config = dict(
    num_hidden_layers=13,
    hidden_size=96,
    num_attention_heads=3,
    num_key_value_heads=3,
    head_dim=32,
    intermediate_size=256,
    vocab_size=1024,
    hidden_act='swiglu',
    norm='rmsnorm',
    norm_place='pre',
    norm_eps=1e-05,
    positions='rope',
    rope_theta=10000.0,
    rope_fraction=0.25,
    qk_norm=False,
    attn_scale=0.177,
    bias='none',
    tie_word_embeddings=False,
    parallel_block=False,
    init='normal',
    init_std_qkv=0.0593,
    init_std_o=0.0,
    init_std_up=0.0593,
    init_std_down=0.0,
    optimizer='adamw',
    learning_rate=0.00219,
    beta1=0.9,
    beta2=0.98,
    weight_decay=0.13,
    lr_head=0.015,
    max_grad_norm=1.0,
    warmup_steps=406,
    schedule='wsd',
    decay_fraction=0.881,
    decay_shape='linear',
    final_lr_fraction=0.0,
    batch_tokens=[8192, 16384, 32768],
    max_seq_len=512,
    doc_mask=False,
    train_tokens=121400000,
    max_steps=6959,
    dataset='wikipedia_en',
)
Each number is 128 + 32 x the weight over its row's rms, rounded and kept within 0 to 255. Layers, rows and columns count from 0. Numbers have three digits each. The size before them is the row's rms in percent of the matrix's.

# layer 9 MLP down (transposed), 256x96, rms 0.0952, rows 239-255, columns 0-95
094:170157133152118075139142170125094096091162176101118125145172134199147141157087116109155144186178143099074093129152179111155055187095161158130123178139154178150133130176108121127163177111122071148116094116136129096157079135135107101154076127122115056191155150108164100093110129144138134164
101:197147101114083116144132123120050096097118126109139122134096099096090112151140135127110135121109186109145107137096130203105120082063112156058146105163097086090119173124120201122127116155121126148115099123076143099137169142147099153184143139165229150119153191146062153104105132131131142138
100:094137088117144104104123049164085108051122120115109143134069165097155069110059119141012157120129142139077104149065142085138168172107111113144133111193102105141104142107071124119100151091128120127105087136121148136091087128163137084105105132143107130136103099131173136164139123128126139187
104:126072126130110150107118174087165156115061137116143156145130115098178100073091121103172173127106107126084076098086203115177125106086062077144113136180118135169110109168163135126130077112174149101123156158129112174153111065117126093105119151099142115147177189150185118114179096149148140133
094:109182125158162109112128102112165180122113145141167174106156112074173135135191135173145126145128151117166174101085197113130171123155110098141153154137120147154152122127163174129175115113128083131115120104172119055107140123136137066188090120181115130153121205109090168152067078159103097182
108:178119114140126138104117123101093147088098151166113078112132145203177109110089074155191143061173102104150114116052071134112156176132134073100103174104135118116129162120092102138122135173156136152078095170072149183161153129148120131090058124122143079149101097142087113106118116109166162123
104:113104096130177111189185152106127137113120130158176101101151143135090208152126140126089091071134134135104108102076159093114121129082175138144079146153087144137130127141086153158092179156080127115164110116092148106154101116174153138194135184137149151104114174144124090230166082130114100091
098:163128092171107100138062129184099097139106116125113094136157120111178150108134203153128084107126131177150112060114187113100102173116147120154078157123119131140107127077167083181123116187154120090120148165122160155153147129205116124136159093099091112120124120126113076178151137149198058152
097:155151140178101132129137123167121122179101192135161189096128188112098145126062082114151180140131098090147137132114147131167114071097106125110090125135136093146184139110119132122109126172120160178147123186068119082151100172160147139131121146139144023122135075128050111152150113096098083108
108:134111086187145171107088102141167119106103097149153071165168106140115179124120155113135111176129137163145059144177044062102131160138152195140165139171117129094077073161149106069126147152152141123120120138164082168113132179165114158079143129146152177096147114102142106131139153088109176114
101:086116148150161151137122105072171120115177140114084148102124096111156121146126189132177168100108168068117111191138102163123105122126110131122114135148133190112119157080113126110146122186124125107122101077152137121133109109099192206177078095063164186137080060130136133086127169105136070154
108:127107169223101144138090145118083121153175152130129096131093124206088096114105114112128122097134171122150104096189051181102153133160126195057168121109156149117114119112131144115163130129148103126149156148193120175118134156164106207135131145123198111074096148127135142093137151134125126094
102:179162168130067126177111121158137185120164113162158145083137128190121132113122150097106160151140121160142140097186071105113093101124138124141134162147143163088142155131157158093153153154073183132138119130231135158161122095120170153119129067108115116073139122096184149084104089175065142103
094:131097164161128103117102161099125056158074159169097065062175126086139160085121133157090157129153125115149103122191155105066151085080054121140141181140065105124158117077118110118166108108151108193111153088137172107136099143126136085111152114131108165145120154096142182120131114117105167088
101:146135130155192114187099119174117098128148167138121177118046116153147109119171137144106159205190127083075125148140132128104117142151161184088144103083176152131139179114167159144063100102119163089148097153161118159130142113163157125076105150103158107121161140072179096125143144094094125185
105:109177118096135130112166131194067113127136104177155143144156111095050100092052058160114158105073098129121102150161111131142115040103111115090121142115121099095145139124146187144109115156097104166171108097148150161143117134160123080093136111169194148132167177144078147108111074112138122133
097:189113093155178143156143083075158083177096107193159170139083219106136175140167125111129155121141132123056150069108111148142173084073152157085169124164132134144091122125130167173171149070142142144130133137154137161109128147126080148134119144147111110157071174154090165158107121108130104130
# layer 9 MLP gate, 256x96, rms 0.0971, rows 240-255, columns 0-95
098:123097113104133091147097170150169132140062089148106088183161139146122056087157155083155138132149065148162084110112115113108100173104146164205114149158077075117165132098136142140150127172098136153133113153149154138173208154176095155107123158198109100096155129160151071147142126147142099140
097:100113132131159091101150128117122186159178129164131119063153070144137157098133169141219096078125159107196122139102141201160124095133129169109082150117112072158125118128156177150142166103093165115190092120133105119148162128135152065101169133151192108092120097105106123102099165178157116134
109:094106092082113098134062142099101086108148169151100159118182116089129035114096126154148142081171111098129114139097107140122140129149124085164126110058175130144157080135138122097147066098169113118204135171157072124181123167155095122122139168147152084188138120123128174101170088113134106112
099:178097152146148114124205175144135129120162110130098102120190085112127104156128164104105106117086126120156127086105085135090152171115142148143117110086120110084115140152147109108140126133183077097065158181021155205150199097141131130130168094157170109095108138134120145152124146132175175098
091:064083147109188129138156115127187088121143156114089172103132176181133111120124157127154097026085159150151051113110086143165128123118131102086100152122161125123057120144144070120139206098125149120177149128176156143159137167090118124110160113134099113120094115111147097168082104148130159106
098:137188155148161080102085123136098111169187121170106163165117142136087089167143070076104158156099130105156115147104101115125133160119135165140116161159172159129094084091071097134146111144115136140170084152130150110149166104157086158182158100177137174164090094173137106159079106097183077069
095:147091148123097104131120120142178086131127136082112112148119067192136112157150096095128046130133119144162112054113111168164125185150120100115092140161131129177125158133119124086135125160142138125146185105122166117106142174164164110097034097156123148123117058199168078166109154133157164169
097:119157174132140238193148129173126127136108136098111181131093144138112042100111078074144149141148079157213109129159112171171171119141169149078137117139142124109134191142113165128123104078146095141171114156107131093181176103143143091127148162119145086086116132134095107106124101123105105128
115:124094077163150095132094123135152152148071112112117136106146166220075173146114125120144194135129148124132095122110036120156090153171151148143091156089115090131089137062098112128067165132176162188127106147075114132130199101135170155105108156146167108136158145135162138140160163161106116142
103:128170121164107118098118150151170148140128166089138168150111091107177091140143142131181123138096113058158122156147108116132166113160137162093150167150130139177127108117208110148178123142146195154086140100157093104139140068157160177133097116163127156205161056172114070107147065108132126090
097:090129112119148072169130143148140116147157086126085135131113142167104107077143108131157194119117107085076112136156096115087092106162094192137133102134119156085107116130078177170169134213156153180115134128205131143120092092116098173144118080129142121136070048120187069118131110122131112154
104:123079154132147118129170181138110141125100100108142122144132130116148085119169119099128133163114087141137139153092120157167086151180162119142090131131119130122080110165194239100123178190112188152053151149143165068119177088160179158155140149133104158199130117109133094117155155111136115173
098:086157103178158067150094069173176137099123158148165116134101131129157069144068165144105141116134155082159172131066091095143116148166113166175041120104100148138134128091142153152088057154081148133166108114183153074132100157104130136177136137100148087142146075125128111118126110121175120120
100:098103115116161055166092088160216050120112148128151100122130103114108090145135134138123158115176080141168090159133093191160083159179109120141129085082100123147097147133072171107115139106110145207133121152156145134107157151154151118075149126168211161115132088157136125123140179149142116127
102:081082114147122165137131115167163197152068120119110069124130172127125087145136148055139135170119090108135092111097093090201186154138177098134104074098131131170099198146105102077108149212123157116123120168109111112108117041117135125181119135123136128147126132127125130100092139117177143122
103:126163133112166115100089081154123077169184129127125117143137148134129152092148097128206141122134132118126120163076080148119089118064168105122167127134146132072069118106077140097119125085185124129122108158106107088071137173115084068177091117161162122164054128210103148124143145178120133157
# layer 9 MLP up, 256x96, rms 0.0976, rows 240-255, columns 0-95
101:157125126173168142131091124147089159126060072128110138080130164122085124118159162175164124159134133140121076140119108217178129135087151138184174099191139114131116093147099107100142117133099091099165098151079212130136203149141143119098161125111155178136137184118086132126119130150062111106
099:128165157157146154096127133116146118109123082113209140193056127107139177086163089204147119158116147136105164144125146114123092156146057096139106107096095120059117129156181116104145156132175178097084182123149134118147124207108118154158139129099106120089097185080144118168152135105114131089
097:091137100150122186143098122165107072126190156143191148144110130168133126175079117172117160156104099125077120132140135145110109113115143113085075105070178161095137138125144118103182069144132104103196104152101140110112167136118184176149137151113168177167068117107096048152086104084134125132
090:173071130064167126124123101125088078149126146157175112164085110124138090155123175130117163111136089095106137193134129161127091138084110151108069104101170131128122133124190098128108167121097104106081078100062102183143143091094133105157150101101136096099120090194164090089189157140163147083
112:195192106157108135124094131140071140083128117088153096154134109102138155123079085102107131107170087103115197099059147130089142158130171120104134115105147142140117148089133125150082138188142163114036101159109149134098137068181146118141087166171140066134150091147099160097142114085133092165
104:099098100138098145147141128126157168047138081151177121111136122123128136111123125116155063135169179152128199111096149081140086104092125172043170106142137182136160137135114145168109120107210139109145086098124172109149136080160162132158164155092148144103161064111098125119129060126094171145
093:161102187127094147098113152119150133092172184143141110125113125150094153165163108119099120145135141077130145100107121075152106120161155166080106193087167178115123110158099194202096129150105134112184172135174157128092127132136148152133150126090120169090140161126132189091183095078083204143
101:136191094114139119062083093101181126136178085068146156174167152122140161191100115094146090177118154140108110126117122120108141129119145125116128166139124119178145158088137100154158182216134167123127134119105108122101091182168150164120126104133058115159134077167171121084188121123113175087
108:100161115153139117116139068121122045131166121101117128091142113122130143104180186147010134134139129186109132144084080075117124155116148179066146113132173103155139134150147196073161117086212084125127143163135146123102128124154124094119125104137150102126128108135087116187100122109115151091
104:149124154074139156097092164150152164144076102082083079099190143094085136069099065182126087134129071175093157131122143196133099189144159159150105088111121106150100160151093151125120145124093172066125162142131115150132127173128083102077144108106140145136128080144132137155087066102137157136
116:124083125136159151164097103104091132153180151123154116139158115108159146186054192127117055124160154134203162091165155149084144145084114121055094149105145084124128115115175099101118166094159131085130114139114114136092114168127119118155050106098136143124148136115095112119151167093194161061
101:092112106083096164182178131110156065169151117170168095149158101090122096148049156143135067125140093143123182114132110069160133101100164151119133172087115106129169169094132102115144071063131110120147205124105131107101148161110128116159122106121075121168183126137142193136092119099093100145
097:084171109180182060167156140160153089107128134175149166140149096175092110141091145114120122157132093123147144113136098173102098143097124145178083109102130142147093096126128168181140151129105093082127170087119137162093033156170148151078118107120119138146091059154102121164116090081173172167
103:084163157093135164126143123117123152075095079062102158076188175119127161098125093118142147171128128106156085118133158152149142070145126191134104110097147187155155159150140138042108178153160069091097113127109100110118124133155047104137138114126131143149126161156084077148081119105126188146
104:108144156133115150065111131136088157174130145109152086153079132104087098080106189110163159122115131114137110092131140084104130159141123125200179138163140097087143095102115157078093086101137115124114169132148112207162100109169055192121121116095105147118099094130118098171040101184129130153
096:112089135142125148124128187125151158098164113103166151128140119169100098095145132184136111118112098116126137107095110147115117159143087113122127150180134150078142176125099090104142150125185156100058151132080116106100198120116175099100125087112187035112151120153158074104070026144132152102